Weights of a small GPT-style language model, trained from scratch on English Wikipedia.
Size: 9 layers, width 320, 10 heads of 32, MLP 1152 squared ReLU, 14.8M parameters.
Architecture: RMSNorm before each block, biases on query, key and value.
Training: a variant of Adam for these matrices, 287M tokens, 7573 steps.
Each number is 128 + 32 x the weight over its row's rms, rounded and kept within 0 to 255. Layers, rows and columns count from 0. Numbers have three digits each. The size before them is the row's rms in percent of the matrix's.

# layer 4 MLP down (transposed), 1152x320, rms 0.0627, rows 297-383, columns 80-159
099:160151073152138099109083071089132088171100136128129085123129094119122053171134091140112140067121102099146114125184109180126161112099094174098124192140152078129119134162177090172107104156133182134109146121070109200142129097117115101093201103
097:055112165156083091191124090121205153127144145196140140138137119097118082046111123225135181168170103117122141119138080143119177148151101085117126149124118070127164144167112106078118126103145124117125132128096112176113126184130113162098146155
112:117102096181123068144074113119142108150103182160107150176110145169106112186203101136119124186131132105084127138114111177154118162145117150139117095123125143116118095134128085090153137076177113139134111159165139120094136142112109123128130165
098:111136128138099119137111146136095169147104077143109163144116140114095098172157097080098145095148102117162145145165113168127139144137114165113167097117133187179150137110106151072121121109165134104124108093161085147096154151166136073144059104
110:142133110143139164173144086100117116061101145100171124119156162105148065113107161108088127121123103106167145175139142147128102168097106080137091133105106153116070172118143126073147084157126103124101134189104128153057137052146133107104092141
096:095091129070167206134075134125179142144119157137112092083141084121083085133120153064103163074189158082125100171157087078193072097096080116174126149124124115153127134107135162140177152109084176171113140138090131109156099071141167162046157111
108:128188134143096118175123102140181168126149101141133153134175157140095162115141138130149111147098106116132089171073138131142160129056128134105090131137137158121168092127160153076075173146126111074146145165104112087112181080112113112177157113
105:153148138152095099159182096057096139082138087078137154112154067179126142129127119144094190123113082131094073148146158145115052122160093108178093158120114135150134133174100076152151147134136139129103163136117129154128166129112125185090077133
106:079136151103124131191114076060131138142104094123090135106179133086141115130141187109185119137141183135125121126145115116108141130130148180189202149111073131175133145184123092085100123132133057110131119044141185100147062127122119193175067115
107:163095113072152133102117194090140164139138105076096137161049111130152143155155144134128138114093124086161105095124117106085095101149092142129113084138111087125127116141119147129160185149050170146157166177124143094108163136118160168099140103
092:152110167102089196091047166130179134120093142107114048081123102124121102145086122128080161117154152130085120160113044101075095082163160165154157117129145131155117118147132146164115104123073150170091129134104163133128101085124090144134180138
111:125155116160171139133126132092160117182162116132161158131118094082140154080154096152118128142174167069107102165101121182105163144171153165212107129160158090134099113157184115071124107110183143121119105089111135132179112122078130076166101116
098:180160099104157157202150082146125130116124166164160111140124137161114112090084128180171181157112083167155159132125126114112111112130125176158128102169147166141140145109091116136106123143163131176066121125119138178161158123133092046136133122
094:164102145132015153102148109108167188104127103068152081133158119121122116129071135125107090085115099141116150153105108138116126105157094106092074127112073097129104115056117156133139131142185087191157200142082079112133110080060187122116089153
092:134089167150143139081147153150132111113124126129113126126067133184134099136160082134111087092141076116163140140162116165142150083087133152079084130129197176129131208105154127106037120155169134073077155109177121153120093105102100147161216135
093:076094125112127142167122085166127182164094170157117086181141154085090177096123165086124177080174109121130147089175105100110135131176173101157143075167144169122150156112057123153119136096095131142097147135103121139121117196164138178151082146
092:134111166141077152139138134136122171068093079164102133154160148094124075211149091131132127144139135190100159151080162141117134079143161131107039086110082138059167149076069134129148101160136130116114083132155045154159128151088145156079039100
100:087068133100094170143158119190077128126126156162105115175118173092167143136156118109142138146117167133171087152124176061141113164116097149124134129100088118162124165184057131153116083075144115206148120105127143146125087128128106148119099164
097:123128168152182155151093154128118122186164096121143087082107132159109087161167102234166131114063128168171114121113106145163122139191158143168109163156134153178115155172100116120125144080103160100145099163101153131104115152124071106062121139
107:159131154155153131170176104148131146199142150165118096104210141080110150082124216117081174098093141114153175149146072124153159179122090113159131182139096167109104112138154097153197135079095098153126167085116146126140127098160129109140070108
105:207231085153114160177132172100116133183117144076139141132196087140073170146082107091107130090124201134171150158094178071155131135126111084165146108152109142165134095149142156166129161105072125149170127120180069128064114187154091107117085112
108:164144128160069115110128161122165126107153059120134082123175194113137112148115105141110093200081199147152117092145162101152124100171097120108100075068125144037141136177104152156235105107118081145156103083146087133130158115144145103104122138
100:130149123120130145125143132166050131140144135129099245113114184164061122125066096116085148149085144157138156096113121161109115117162163178137068152125173188151160155133154179157109146160134141121104158060132137121139158155111098093197168101
100:073174143099117119131165076114079143081135140151090144160139112061107101150170105118096110048143141164114117149105090097130179151145178132114147123135150117145188115130130182084122085172139115089175149072121095135142165149130104136090109136
102:172053107073092104143088157165160095073116182153170096171105145082081116096119111132201095138157096125157100128141151134182138161119162134191157138099102195097134159115179157118099120140159182093185138111117213121160098132174146119145172097
101:110109117144152130100105110076134090158177134182092148128125140120085134110142038098123077115147139110106152124105119128145149160130165121157169121153130117115152145133134126132106100188136156166122098128107143163158115079089154130145139163
101:139060122074168120117128148135165152116144106118158141148121134114212135131067143178128123115137102092132076144103122125064107122146161124126153094170187142065096078163128169059073128118171142147119143161082108114097146129138083113154143136
096:143150155124105153128120076129195176123164112146109121154104145160133147062127059092171116124120061093075120163126164098126114119124146103134124131153090144095144139102137112163089122116201094173163084096126057094093105122109135201092137140
098:109101157134085112163152124128130145136101099102129185088134197124104116107061163135109077183071118145170118133118140167091083098136106118076069082141153193081132140100107110115144135123116083117108094146151071116142130137110053119152117117
091:146134153055108121134197132130083126150027112110160178105089153165126167135142138111129139122137167109123103104161127117155152115137176154106155111116152163141140066129150099121096113124138103171161137191062184195137108175112180044188121160
105:073128166091146163124105086150165120141153076166092124148190165110155087135094118170105136044143145064123119141093129094000133128110191185151182105120131139147202169141080086097158128049109114137110136128077170155159142090137144145143164134
104:088108096149119088193110140145117141127133144126191156135108092104181170116134113111170103100140163102191114119160104167143136134146143110056082135098144136180095136150159150148100156172129119107172118147119138134151091126173137095127115121
093:093152145132154123084107173086115122118153196093095101151114126144109106186138105112108114045067156119159104128153121113065172144098179178142163123109122133118174118134160145152136133176132134101143131082082158090117114129097142088130113123
099:111185159117146083123139124089102092129156135060109080025078076129142192125132090097145134173081098079134150163104134104099088136145094092139145141112127101176113125169100114187120146112190127145117153085157123116139153131131065168052129165
087:132105085142076064133136151099098155172102134193110115159120161164146129192132140113150159173138128087142108112115107110125173020092146133123134117091129158130117090125079110121163120076115140129156121127125106121169121114131090127179039117
094:147117145137123106056168103122105073203121062098152147141145147115148137137114145140160171103113119114147102109202086166148131161103144084145119168111084116182106119114146117069188127144179123146084127112132159153126108137164183136188167133
092:116141089169164140128108141131136161105096129110150171159232163139096126134142113071090093107157175081226099107094125116096111137181124115105097196119133120069138151152138088154130127128090127135065139117106019179137173134143095078081153125
093:109138135159145168144133178202117117129167158179103180085116092159130146093098156042174116093168096116138110169121138130159113073176101199123036130114123130121135177050113163126124093161136129119108145119139187120187108234141166122145180139
104:172137142207151172144049121161144195104173086116151103188164097119145148131131107086132106112170090105129102089125193121164182070056127133157086109163143107102126154156135112139097141162141124115109155152123083086100047206140086113059159115
094:115111158144113074143205068132059147152121121173131101102143140145158067136118163101134129128118077100157108109154101098108158133142118144111119130126106114135125129079067186067137134117098151142121159068163113139140112141141163159110112140
089:151115133128104134121123147177080097148125166191117102193131124099134132093146115119154119124156084108173172136099081127064154157183180100145152095090125151151095131150156135091130116139141181121136119142073135140184116178122117087151149142
084:069070135093187091072111164098161097054099083137164051173134181134092142105180105085124126122100035172150111155055112141140170096073070046109059189125176149117151116113126159154111146101166136169092123144140094073115181142079135161122126118
094:137083070142127168129136138207124149115139086112128080138105173141107128185112115107154172141107113158148127099159196106142082106185177148126086129076130155149177138140149125140088082098102160115144119143125115155136175098145057091147189106
105:133077094125194112149098105104138103142193151173111120174097181157121110120133090127130133149182076092063144201147135116144035153154148092140153142105111143178139150089177125095161146122148155134114099163069105160140103168107160118084117151
115:136113136144138145137131061198102114165124117119134144108139139146107136114128174129118183097111093096155116130120132133157188123173174108144160145165104099144173179177160103118162103094122107073138129194082191192131150143090129139142140147
099:135047159167111115193152080123122135159095171115123146126192157127089121098075159153172128165115052162113102106136102130186106137099102053099175132115097158170142150107120078136163157133139123168182146125189151137102135112146111153120130100
086:131178150170161088084137090084127162111113173151175094086117121135147146074105094134095114122149112136174151117087111154155125158219139108131085136099088132119065137164160087061100173074153137110073149110176079161066128150111123127068138140
098:139159129145099187142141106096180130137109109080164154150159187121127203113124130152137119109066168118182177081119159127075152121160141141145051148155135142099196137093093141153107136107125098166117182038145079109123095149126098147118123148
093:088119156124099108136102124129174137104164077080135153072128151132110148113180099149162109133183095093101159116096103116108206116144125077108152078143162146125121141137107076085151136102135110099134161136128086121137176115100163152134126106
090:173133133138127118126046158103126164149115112167078064153141078118124141084159119126153143046094157148134128114135089114205126083089080134122131072119158138141158118169131110071125096146115100126173099094110068144127155134129149157126155140
097:153097082135127147130085121073130157109140200132095113120152178156179129132130110155147080141098047137098102141130118137123159091122099168131164154130097071161148144059144104094125070146187075133063115097132158150118133122155127170123107069
103:110105110155167192121133135160055146134137134123152234094103105088180116118163089152166137132114108098169113124144122128109162115108114159112158101112103135115124145083136079175137087157157174173130109124137148133135084162144119081068161085
099:156103127152112121091114127130122080125134068165080133091175146118090079145081140139097121083141035152123194157149145151108100169161163189081170057132161147168141133163160137068070088126112129097169103082144116107135146113102118109144141099
102:090150140119137128100167171154134080122111157083158165094137197077112123126145084089076108119122101161082099180126137134092175144138130210092140179125167120110100116106101194139103176190145157128118130093103135079092122139120166090145108061
099:090116166180109159119094099088130174103118110131115129133108147108093183100110056178139140167149078100128091099105063093121128233184163120115117103104060104123149126152121157095166198139127115137155095033121104133108143097123120095099142134
094:140092132130108149100098159147086234151112092098141112155133137076135080142098131127089100127138137128081181140156155155126116119135178108109121164123099103128083149100090143150096126100094168118115106074109121179116102104145140072110132125
087:144096112196190158098140140121112143081127155162086164147186158167168152131141135073077187134123123119116121146156131124138142170144118133133139112161162173182137188165125182158096114131181174139169095122114178091057088125084123029125144160
096:147196114190130182167153153160129059137142192101127175181073113141154122150140127063175136101165073155138077077149113085083077112148122144184159130091137144123091202140096111113146117085161106156162093128133126159140111111122087117076132115
098:154165097099063108107135048150119139096105116114131091155077178089081100174151148160153096142123127120055175129165117105124149194161127113132140130083129097134146144157102091080152168148192117182151117125161078079142120126069161097148096139
111:067144129076150147147098072155101085167129108135121198136142112147168150051095135116157085143130099128145129124184135174144148107096141137121133111136149107123155110110109175144157125068089081091129133165131085177146140114138134055103132133
095:150124129186149163132069164102129136127101147128159128158192166144123209131165179110173115169092094104123120137149143138127098114142137148241172112090111100126111186177142114083120124154172120119183105145099129110114114153132123167138166105
099:156111124106183176100132142136070126157150164147093153120121159140127191159123085141129166117127155077096109153107163112114138139124129161069149133141126143092119155117126121122157141139133173154164148148196138160151170117111116114088139136
091:126126144150097132096129109178195108183181091139098106120138140146144132119132179067123137082198136115180131083074156149114148073088119137182149100091114118162143144102133131149102151084114130148085139134118151098090068130067178084157205117
101:025050143143185090147168150102102141177134162162137166106076134091122115119176097161103120172143145108080157139159124133143123133131120103114127133117145136147150144075163135053132081146128169122066136121135161106136147109060136122143136121
108:177070134144130150117106122130121125105134140139068159109145190161124154171070097105119113174053076122123067125095103115123161144158115148131194124174054071155162138151100143100154109159100084084086138178166149085164134142167129154124122143
106:144134120135188131186180157095092112118133100157079105148132154121121100104121158162107053138149144146106134088096167151055110109122179123140093098095156127108148150131103086095102116032170112102128131111114112147110134112115155090195119116
092:085112119114118134106153114110057089182129179161091153145079145134092141146103129171081100100111144108168151161128144178177102109108143083128096172132142104128169099090114099079146161116104087135124116132162158117137225155054105196144115124
102:131098122136091163125127109135155117138171127140123082158164160129127199147087101128151140111073085104072128154161138103073251149149126110061122154137114156090036161107086156148102100069107124124157166181138098106063169044135089139107120153
113:158132173136108151166176118116183078158175107134110200113174099164144120111088181180177106108149156145149135159120115080095120135131061134079051169196137151087100095144113123202098076101148139142082153136122145088109111138104152121103153063
108:112175088149174113118175121086132129105120092092137122157115133154166091146146118111067109135135141164081157135128102103071126089066162127106170174120157145091166126179104130095167082161117136164139147097154127136139127135118166129120149078
098:123116121124091106130111115179105086127159128150106175109148093095095135135147178058155111115097109221151133129095108133133169105139113082124116129147038174132113122089131089146159111125134170161090164162128163137116157123180117145126120109
090:104073105104169120118111137115090104084117141128122122121134107113163190072220152119096122100140137182137105103109136116199138161138099095114064156130137100122149072124167085172128151143126141122122166139135145166176120110164163132146113152
102:119128112168156136133086099140079166163109119057145153061161112065121113105160108131141122126088120076166117112100117093142142151161128142116118180108144052120130104152145145129098194070137119108103184157129141153136190133164049091113081076
097:088150131100110106172087112119127145113113138169154144065113140161112100159128134105159164141122075122065118121148068123127177136111137124126160076098114144142123122103103100130136164124082166166118089117051132097122199111147136095105132185
096:159088118137170175133168153105069108201062149119107093120186183104147171122158099117134149129213143124117094179105147113137172116081140202106083133144090130129127161113136163092095103165102137155148122107092239164083106152131173124095140101
097:138129096118103099151142128118115091187116089128182137088163188120094157155081096146139109132114171095126130111137135064067179163167157166178096149122145179152124080103121095094094179072133118106133117143062121175055133142131088129057074159
105:144138107116132157139064163141119142111114127120164146206088113140139082135082114082083115107096187161104134145099107137086088140138114111109141139155163039164085140117116131160155102162118134132112089176144085095149107149170118090157157139
097:101108141127124153111097143106126123114130155100096091155156149113136158077101117174166106149133120122087129234166111106063082161169149107090163098133099114192116111101095119130168133128121135209128132138110125144088116083154161085159076143
102:121164177123072205151144072167154098139082146100129130127156073112165119080060169125128141141124180133065149151085124159094104158076050133105143115144174115102118131160145113075094115200152117179144165172124111107159126124154189174116085153
102:061174129087122126153091136072135158119117118179113149101179079138072123161113174102121085079131150123103142105153154082140181086113179171146183123112148121183141139166156145130103119100079112106109140157159202121151203144149121133112084226
104:088121186136129107093131137033139131121124118165124086133107126176146099128165089089138145160206113111092147138139091136137129164109099108079195158100098160121129085168143134101125092138108146127120160171136160130157130104114132173122106147
101:108135132131112116145172130139152117102104135111086221096104157166124134151080137117185175108111125129113096162123118100171127117128158108075088092173106135138155148093089119113126158167093132177198136125174057138070081096103096099115144125
109:112140132095128117147110089119124167127092102095109154111092158160129127152154112204144087172106157161047076159106144168165172095186100180105046125127120199094137104126162102121129135131092101173131110136112159093167155111153099077169135092
098:123134153166064151125096130130123055151105122175139107185148132128114154218175126173137080104095154169156143113149083114177140154157128136132117089124169172172101142151099127163126129123122120145159111041182117142156114154091132031148170100
098:116129101111100151159159139106168082117133117136141102179120129135104144148107089103159164212099133108102119176091124159127120161161094077123137129130094144137122057169175098128141094124149087175161196178109096095126109115083102081177147146
090:107058166150143084115128159139128096123105126160142133136079109167103151145074108121102155087113124164184139152122162169176107131085060184185166086138085136100114121154114165125167120082106086105193105155107157150190167132114092138100144194
096:113113134138089107141127109150112099180107170122195137088085087109125128113132105140104186165075116131107115134145155138096118078111128125118057115144107100098116093144124119126162159124117092160122128121119058133130093134178146130151126143
# layer 4 MLP up, 1152x320, rms 0.0901, rows 298-383, columns 80-159
092:117091110133184196083125130103076126058091109077083098092117157165141141063122120104116094129104166079098111114068122140146117079100123159085146105123125155108153147074081106152114075135150131061135099131121141093141133094154091100191190172
111:068120106123118112160143142144155172117143133064167126088173158111140170069114160193162176151149107143121152107116087144168104144113079094133099169069126120149128107108209093129107158153112112143112135122103153126170153128113072145143092152
100:096085119193083121157131081160147106090169157157180184123080132102157202112109098137156133151120123191101109087117190092175154125129144080146133143148129129178103114148177109131089127160154124141121151122104135101144086154143121200114204111
110:105107140075156108107134115122131113133128198122086119110140131104163167157094140204133129096106066126100135087100156131172125106098161125123206177154176129113163099149085091153115110100162130132152112183163096102144146104126129097128165192
101:164151148152134060180130115107119176111118101104113163101162190107166114080100082211149094117086049172108152138144155179097165143158179122084131115133135129107111094162114096104076099105186061098123143111105115077050142175073108093171111122
102:127109169158116160086166136146141105178068163100142138159146155160136127155132179136110134152183096151179108136126088133162140120116062120154046161155127128193106139167125159158154137097141097124134111118080200067179133143090115146086097129
104:042100111112152141161133120102133147175085087136096192137109136161153128172142140153159067160187109147183120095134117109123126101118156171135140128119128169179133099119126072092068140097138162107185107152145140110085149115098112136043131131
101:120116097082135119038130086104129139138071144104113156128130166156130124159116169147171156106149110139159123119079122202075080085070080104114132203080108154125145088059127173095117153123092146182060135102079093169204155124093126127095164099
112:119104197171108051119155119172073138152143166126166142076234114146131157073077111162147107179128112137111111145156158166072154126106092058109166138138179187134183133136083107069084150143154065113120122171074092110132153129122111102174143198
093:116164153165148142137118108140088143153140132092127186151082096115096145135183116136149142165189113133178139078082126181111137144098068057127069143124124129101140133072157115094090122138136164135116139150131066118048102200073084106109070126
097:125135082188111146159163109150099093130119159103098097171179141132101156137076122158139097171087103170108109124085172087127164115120126101094090094143186102122109125077134133160177125169159139192112175108126088109056116074119121170140112136
099:140094112086096132090153142085128101119135115085100085132071126073152162101134139102114081078101173101144115102084097190083127098106113078108191204114107080156167131128138184148156110153190089124105115146082121089123108135167171212115093195
100:161148119100132089158132089132076024091108164144105173130115096150170162120137118188100096130093144179128174156116112167106168113182145136155171106146181224142181131127082049080108096106079152100128108148131089104132099168137158178161128101
090:147095123147100079161138114125071086069127105142055139079152112069104129054058127136164145194117106155166148100129137126118117146120109174117186086116134091111136162152187103139154140143130134092160150103128141144162106173175192098131086182
090:092147077153120142077114142151161056101120144053082116123126107150114113130196114196131094082066111093133088169087165124147159092062089113096089152066129170150095140126172186090152094196166145106084144084096160175121098095136123100155139073
096:111153109123110119148129113207206100099205155100123118156147181098106210055091066163164128120181071141104094096160102096148125103153138038128145120138167114125136130143151170163137064139140126147118155091138146118101087144162118151184180149
097:133192102204129165113070105091131112151161154104141150124183180087096191062125121126127077141111069103128124199127115207139131117154127193070161143145120167103144108117154160093141119088088128112102205171113145179127125137123133096114121079
092:131158124123124111102139141179123146107112151097131105100117126101077093141133164123116141127114105163112100147102106118124147122134086114152105092084147107132144112150134072102146102170132109151095172172074145151155107114111086110214083086
107:083056120142107061153093048092139078122142101117141185171119087149139136058124127126115105107207118115109109156135119108156110158151130101171133130151124116139193144131163082073166056037117156104124089161115123114125151134153136108188100095
104:052100143087130079125124094113149173148151183158123122109117134155139113140133122185150178160097168098205092175155131155103140136109107151124110100111103105060134074151147101121144099076144103081126132152070152121236132105109109116097179100
098:181117150089143100145147110110142117154113100109146143141131164154126139130060105072131098174115075070060080104150138183084080081145115096115127166102114150070118117095132092154138166078145143119140077117124145123134150157122125108061149134
101:122060160060158088109077146109153073160174083057083087128143086097100105081138127187116142134085125055092123139067135069157227140122090056114127172153076120135100089112141121132181131091125127164142063124097157157167172126146114145105134168
107:147131149110136126163138087117114098195075116114132139156107142208121177081113088112143169128165090090081135073127106136123130112114076105181140178130102104173119121099119090083130174082182108139151112155178097105090084167100150132159111090
105:176088125114157140196139072087113116125103154156123159102122089146127194115138185165107086153118137144141138106108099095168174108119169146087151133170143171171113117145136161062105171111114091118111117139163098113073103176101154172135119135
097:143102159116131125138122150117154117162134151101167122148171084119145142076088175094108094165124133113107082103121179102084131132135119122138138199115120160187069137188091120143127180094126102167124147180166107057107158106124135156134097099
096:118128148137177144140177113174067055091139159142114092118187130113106090110181133120147159130150091098093150117086181112137161097161117101171144150077169157123155181159146072116093174092161128123141131168115178210188113115074084121120137164
092:112148094085173100125159136106092088178150134076126213098174160120093148154129130167081153136085174128148148085109125126107146112100092128077132130087189161142135089142148112065192139127064144101140113161139131177136170120112099054143072074
100:187133193130137101145115066099106150122158112174110125073122082122088126154164166070102097151161118191148119089082135092162113060173142131209114153130098093130156151122124156086103120117169150149150138134168112098174196181168134166087126107
096:150081075150072144149107153117119154160121123106124056101150169171138104104087124154117156137148128162174166153115095135032157119097110167130147117083104128146126225148161083106114133144178160062129155126150136126122143152101115183099131151
098:167096090142167125096111139115094124073109139113106131094208113133096101159140048229147112159114111114106120103082096127098148135098157148087136079083136121122132081112147145095132117137112134054184041094096121131160143151127138127153129128
108:154126151146153151138146039122141113140122151154083123097129111134182120151078130098149096139133095159085149104146127125106091132106144130136127152160126127077116155165092126102191081174139117121103123126155047097121125177122210157118110197
096:111140114145099075161135089153125134092131102103137209152139106129117145114139159091089126185197142087080087170165156041170154123073074098152114139145103112127124138148118106124095157096087133183109100157168120110074101172072137175156147095
096:154069128117119180097165095145143117140116190136085187215160105133097112131125130116118114094139200126119102119140128086162110092113143114133136142128154130114138127069100179073207158100064176125129148148146163159125093120140206183189138134
103:153139069156141113121111117127107146075087199083118095082074142156203145121112142190153111191071144121103103174099160130073171098154120173101146091087165110152113102158107099131118082120119085068130076175126105141114157133185185156128134110
102:038131080158153137111151145139067189126108157116106148071121125125135138110168092126082115117137166090124142083063095113088126102111096140140153204104185109096179119062164130136128161126124140154136142114151094160103180079079118097085150146
101:082086145107103112139071155167153109079072138155131106105116059161133122049157068109179100070197105088163156171134169064172130169093151116117126152137136159136151101136098048163076080096088161095123117102089086107094073119116146146158175084
094:168114091159130115089137095086126074134135093151150110169100137137153102165163094181120158149135132092100136082161072131111186145096120096112155144163141078159030093179175111133080127176112073121126175078096103111076166123145109094143107115
105:089083142101136155096124144135093162075154152146083092093100144125144137109143071154157114112102150143096158155115096125167161105147164124109201156061144161126129080070104116047121106126162109144124105161137146104051151196125150146193095124
088:102136075195107126131130137086109153093162138078128106120171171084065139166138079188098054126133137117104103156148128116087114069045149120095147153167141166171065140136127111153076158084180129111198099168101079117093157155089070115107101113
087:125149147157108077070151127072135124102120129141163179127144104080123130144143183151111032148077137164121144118097167143126188122159078181135149164115188162112081081153125114102155122157132119101161144115181150175119155134087172178104123114
087:155142101153085184133130129112155111172121130162120179097074049131166133174093215129204086126163192103152098122153119127143177128116102110179105097164065083094131122098123080060154108167107167060169128061133116182114119135150166122096105146
104:142166109174198122119107149092127105096141128064129155090111138114152150138205091141147059088101121086154111139112050100151162091072165118168146126112155128103105134150198143077148133159183116066082101168116164098150062150100154195146095125
103:218158165127125178143130077104118142112137138123158185100137135111158205161123086139144090122066108128185083088144102152076165111122090129163116105124127132117076098107138172134099130105112142137120181076153197121195149109152200170109162058
112:153081102137189042168164159106172150169119155104140122149149111122104180118085120121137065106145136105148147075099156132122113127087109118138167122156119199135135086096136097096083134178101137161153104163138059112088113132144170145141185146
102:110172097117186122116160112141146043125150129130141140125073131130145113125172110092143112101150193146173146093128160162107139139174118151066173191149104119109194135178129137110117126106140099134123080167141123120124143130162149093116102160
080:127140056088119092138111140190138129143114112103133148173100147169105099144088149098161132165130136121100119161141085085123164084082112142088135101095176125122143106086183158185144145161095147169140081122104159134157135148102127116184142045
109:139149091164113092136157105151068104121149102111177194157160144133081069161116094163116111169102117108104130125084081092156124117115138081126164129129116145136113127153121014074129097145164148096138095159149099109145190205133175116147110099
094:124079094048116121061122159161064074119082157185115097139118117104126132111152180081087151133057139161161131111148128156175092127134106102109126151102067129083132147147136176110092081094088088149060133149202115111159204105106106162170091158
095:082123148134173148133143096130134127130136126073161181147165113166138144169081083179117119137227104120112169132125169132125145138141120078166107227103145171143098147085143165118091208084144185139090145197137193104125137106073109073139103097
098:149115152179081099182122169159125152117135159148147139115128090096139115101095134205100114175133140187200140147137166098117126112170115105155083095126171132124142111122132125156121173099130159094141140146092140097095113148180164160098180149
105:108155159093131151043095118082128147157089151103117149147063120130081103109092084095068083103085126103103081162134117117165140148100144122136181116135090120130123048188119125122132160134118096120125157143163111140096153085183199140144101174
101:112131155137160157156107052119115125138174114112088128122102176139123182155145128092119081125111140123121111146031112135170184077119072104158102174135154153105095133096132070148184185105118119175094159140124147134110158129142095166141085190
104:165109136109078086096123125153156098133114106103136122078128073144120117127162126129122069147097120159093125157121092121178158132088060080152064115114097079099115076157108089138134108075120104111121095173121093064114166122139116130146085166
104:098119166106177149170143118130123185193141120124125189124124118088163111155102138094157090105132123175136138165098080171153117014120130154166093144149153155137177106068110107097186118096097173099157151195118103068120150172106169134138119078
107:095130143139108142173140103161113094177116122154073170129118150147091116150082129138095130134142070156147164130087072144123125124143128085100138086160168140076162096151137097109148065099168132139148136201157125112152116166146144229097076131
095:159117153145115102141091056078119161134137141124116184161067106109128198147130130142129134124158119149115197085081186143081160069084087081130132142137160068129101136065112099115144059146128152162057130151091077145191081168075163143107189023
097:117125214085178120124164126102149170125146149121091123158158193156148119126092166135122145095135134088092140160131140162171169105150150156072068143106114128134161097107161168089088161140128183082118165086076138123145166121135145109153062094
097:098093151087137137165140136140134097127105101101154123114161100182175118120097094116078101096146172129119111076140127148171143152128139094122120137139094152125099145096074135119178108088100081083139168103140145170114127160143106089094139116
105:154114164129135150141143112153159178101106134084121074080123150137100096159164188119114148155100127087144153104037173097099127160154137099138145145130115170123205170170129031131119120169130117148140170089206197066166131210131161166135150163
095:160119186143120121153080080131091100087137136111123073127162123145187135124077199095134161128092105144118113122140134110159116169083114142037122141077074158169105096147111081138103166137166081137112159076157111114166147112150162129175107133
097:105139160132146089097100086049124133121122141154180130080129196131109065126162113117113136082130055153112147183111126109165111126144094125182082167132101135122091102148175106168091193163161125131150114113116078106169106126157149105091123163
101:140091157154088119129094105165096116094162178137108169176116172104143087162158090200125141186145074132144118115085131138098189097149076129189145150186205111183151150152121101131138110143148186118142131130140143143157155132185100165082169105
103:119127101099118125098142151189130180041131107129138116168179115128145128133071163178074121080145100082178117172122146123104202088138101142133126156100132082133103125161132100168119140109118170099216201133130140130141153101120152183153112098
107:122107096115152128155115111104077082115148149185143165127150065110132126127186177161129147155195145162162154106118157116116176093112098137125095124099126142113122158089164084096130111117184094165159181108140069093112121140070148187126143122
104:133163134110135172102105120148142142107092175079168173171206138108147173145156143071113104125158174133151107097120056148165162092095044167160123162142087114183089138198149181090105090164090132176119117083070172135143087091107144157094154093
090:168122120104157122132125069174145119107132154107066060129151138136164063119133116164136125158113094193162095134063126077139103102130046094125140045112121149180126170137130122116157107121108160102107144108125085140057125155206125113082160157
107:118144142131157121154117105129113109102165089141087101095141067110112086063122161188136079131153132105118117132104137176136117132076130100162143099160197105112102131163103104087111142129140147101084147167115139180182134128180152121108118154
109:075109132162207146100158133195105119088115171154104090145102163142101158161114099114079119162189129126108131107048106191137101127149132128096113147132115109119139161122156123139145141141090144106148147182071130135172106149120183076083136146
110:074060145113202144125181135182132167145136243144077122180087134177152104112101161161148162169118115148179101116155135141165124125144106151129112131125162114129111118093131077143126150138097145141161172117167111096087131128086153184118088158
101:162125133137179132154092096084114095109113131114142079129094130106195076171096145115087129132149155096102084127084151133154171081134123109106110162082181128102145140150137145114132127081122073074154091112152148128124148128101125129082132154
090:168197148193142166116135092134118127088138122151149114135125123180180111151104090165157121155171165098145129145167142100124157151133114144177128088103156218078051192165084135133135120126118132083091087095139160125080120140172124088123115111
099:121111126143144153134204162154143134096095132142148169122141132101093142152180152103083134151137169210124136119110148162107160066092088103125101148174157126091123161133136052124123082140071149128118106143092147118151102148124203137160142138
098:174118113118094125093138109186125122088100152137145119097095111098154210071125146167111116195149094152122082103118140072097126166083135088137144114117059146148069100159153120174077114145201118063118144154136126159191118130135105155143070137
100:142146146132122139102132137109114129096090209107178171141091062096112121179124125169149099155109123178159132114114146128151077138090156076144224100109142144158106094137133177143096170109130136106112136167146090124085109163156129118121126153
107:152117156163121124161139087125153088143096094018100081114123166152174118084088157188135156118143104130121092128108098084096123119105108062174129175130130104183085149177144130093165149136110090135142165135132196071120117133110149102151095129
103:126100141095124138146170050129122129174138148123076087080159152112135174082110078132112117197120118112139137103125090143130083136115155080146167143115099135164103089115186095089134151034134128160081160115141126119098133136093161157101081134
099:151126116129167057142143100104136126148154101146122118148137165161128104148146110073127131139196099087208085088047143118142138094124085140114103151107093109109150135083120119083079135135157136069090125079102106107112150143065137171138221138
102:124102112094095085134085113129064102137161136147075176152150110113108207137089100106137095110146119152150116080137118163114126140143147076123164183122125097148127153095093157094192099100110069130146078185122123090065190118135126155090111157
103:089129145172151101173129098114153091155136127124147081123176115133163083060082113119087104132127071121127130178135070103083141131076123129169126118131143111136131152137154118084116121129119109099178103088110142126115103184159085127125091111
101:147065143102170156143111151111068124117138112137164154140077160167113113132088149145129044142073080154121108152143107120126098138176176158180052170134151085140137162161135146166158122121174132096149161183148125085154109180123132149066135121
102:123083091137119123186062115119130160151135158124123121094118107074049150118056088147153108109202126153091122088098133144146113140108115089148153137150153075145112097111153135071144108132092143067085140149128189110103134142124152139164110145
106:095128156148161132125142144153143148135108151079123086101142102076169202141098109138147136133121146103142101092112103074166115157189099119144133118142145123108114095112119115087168088151132166155103191085130080125101140122119094156118139158
102:149063115102120109148170118116062165048110115107137161128105162090109126082098121116077091166139127137183126118082115119109108112140116168145147160122104126164118178152157116109105110194158124101126103149098084091148080166136163202130100154
094:176167151174153167078117116181114161133149154134156122109135114122111131185121106111097074081131097171141163127107090082138156151115184108097116129138134137147086103079185097120145145114108094083118104085100149128100134109065204133125123107
088:078133152117098110100103079131130147093122093112097157109138157150154130105127172134148085179140124124142138085151101079138091137108150128145098126110150102069177173117119167154093177105129136140093148129127108141117143117095169156105119047
097:083108134096133118116081116145161123123113112122077127171126095189144134109147175112163116111110118111070115198091119169165119134098107136141182171163079159132133159137131104115138141097098165164113104104134169140113124142066144091087075111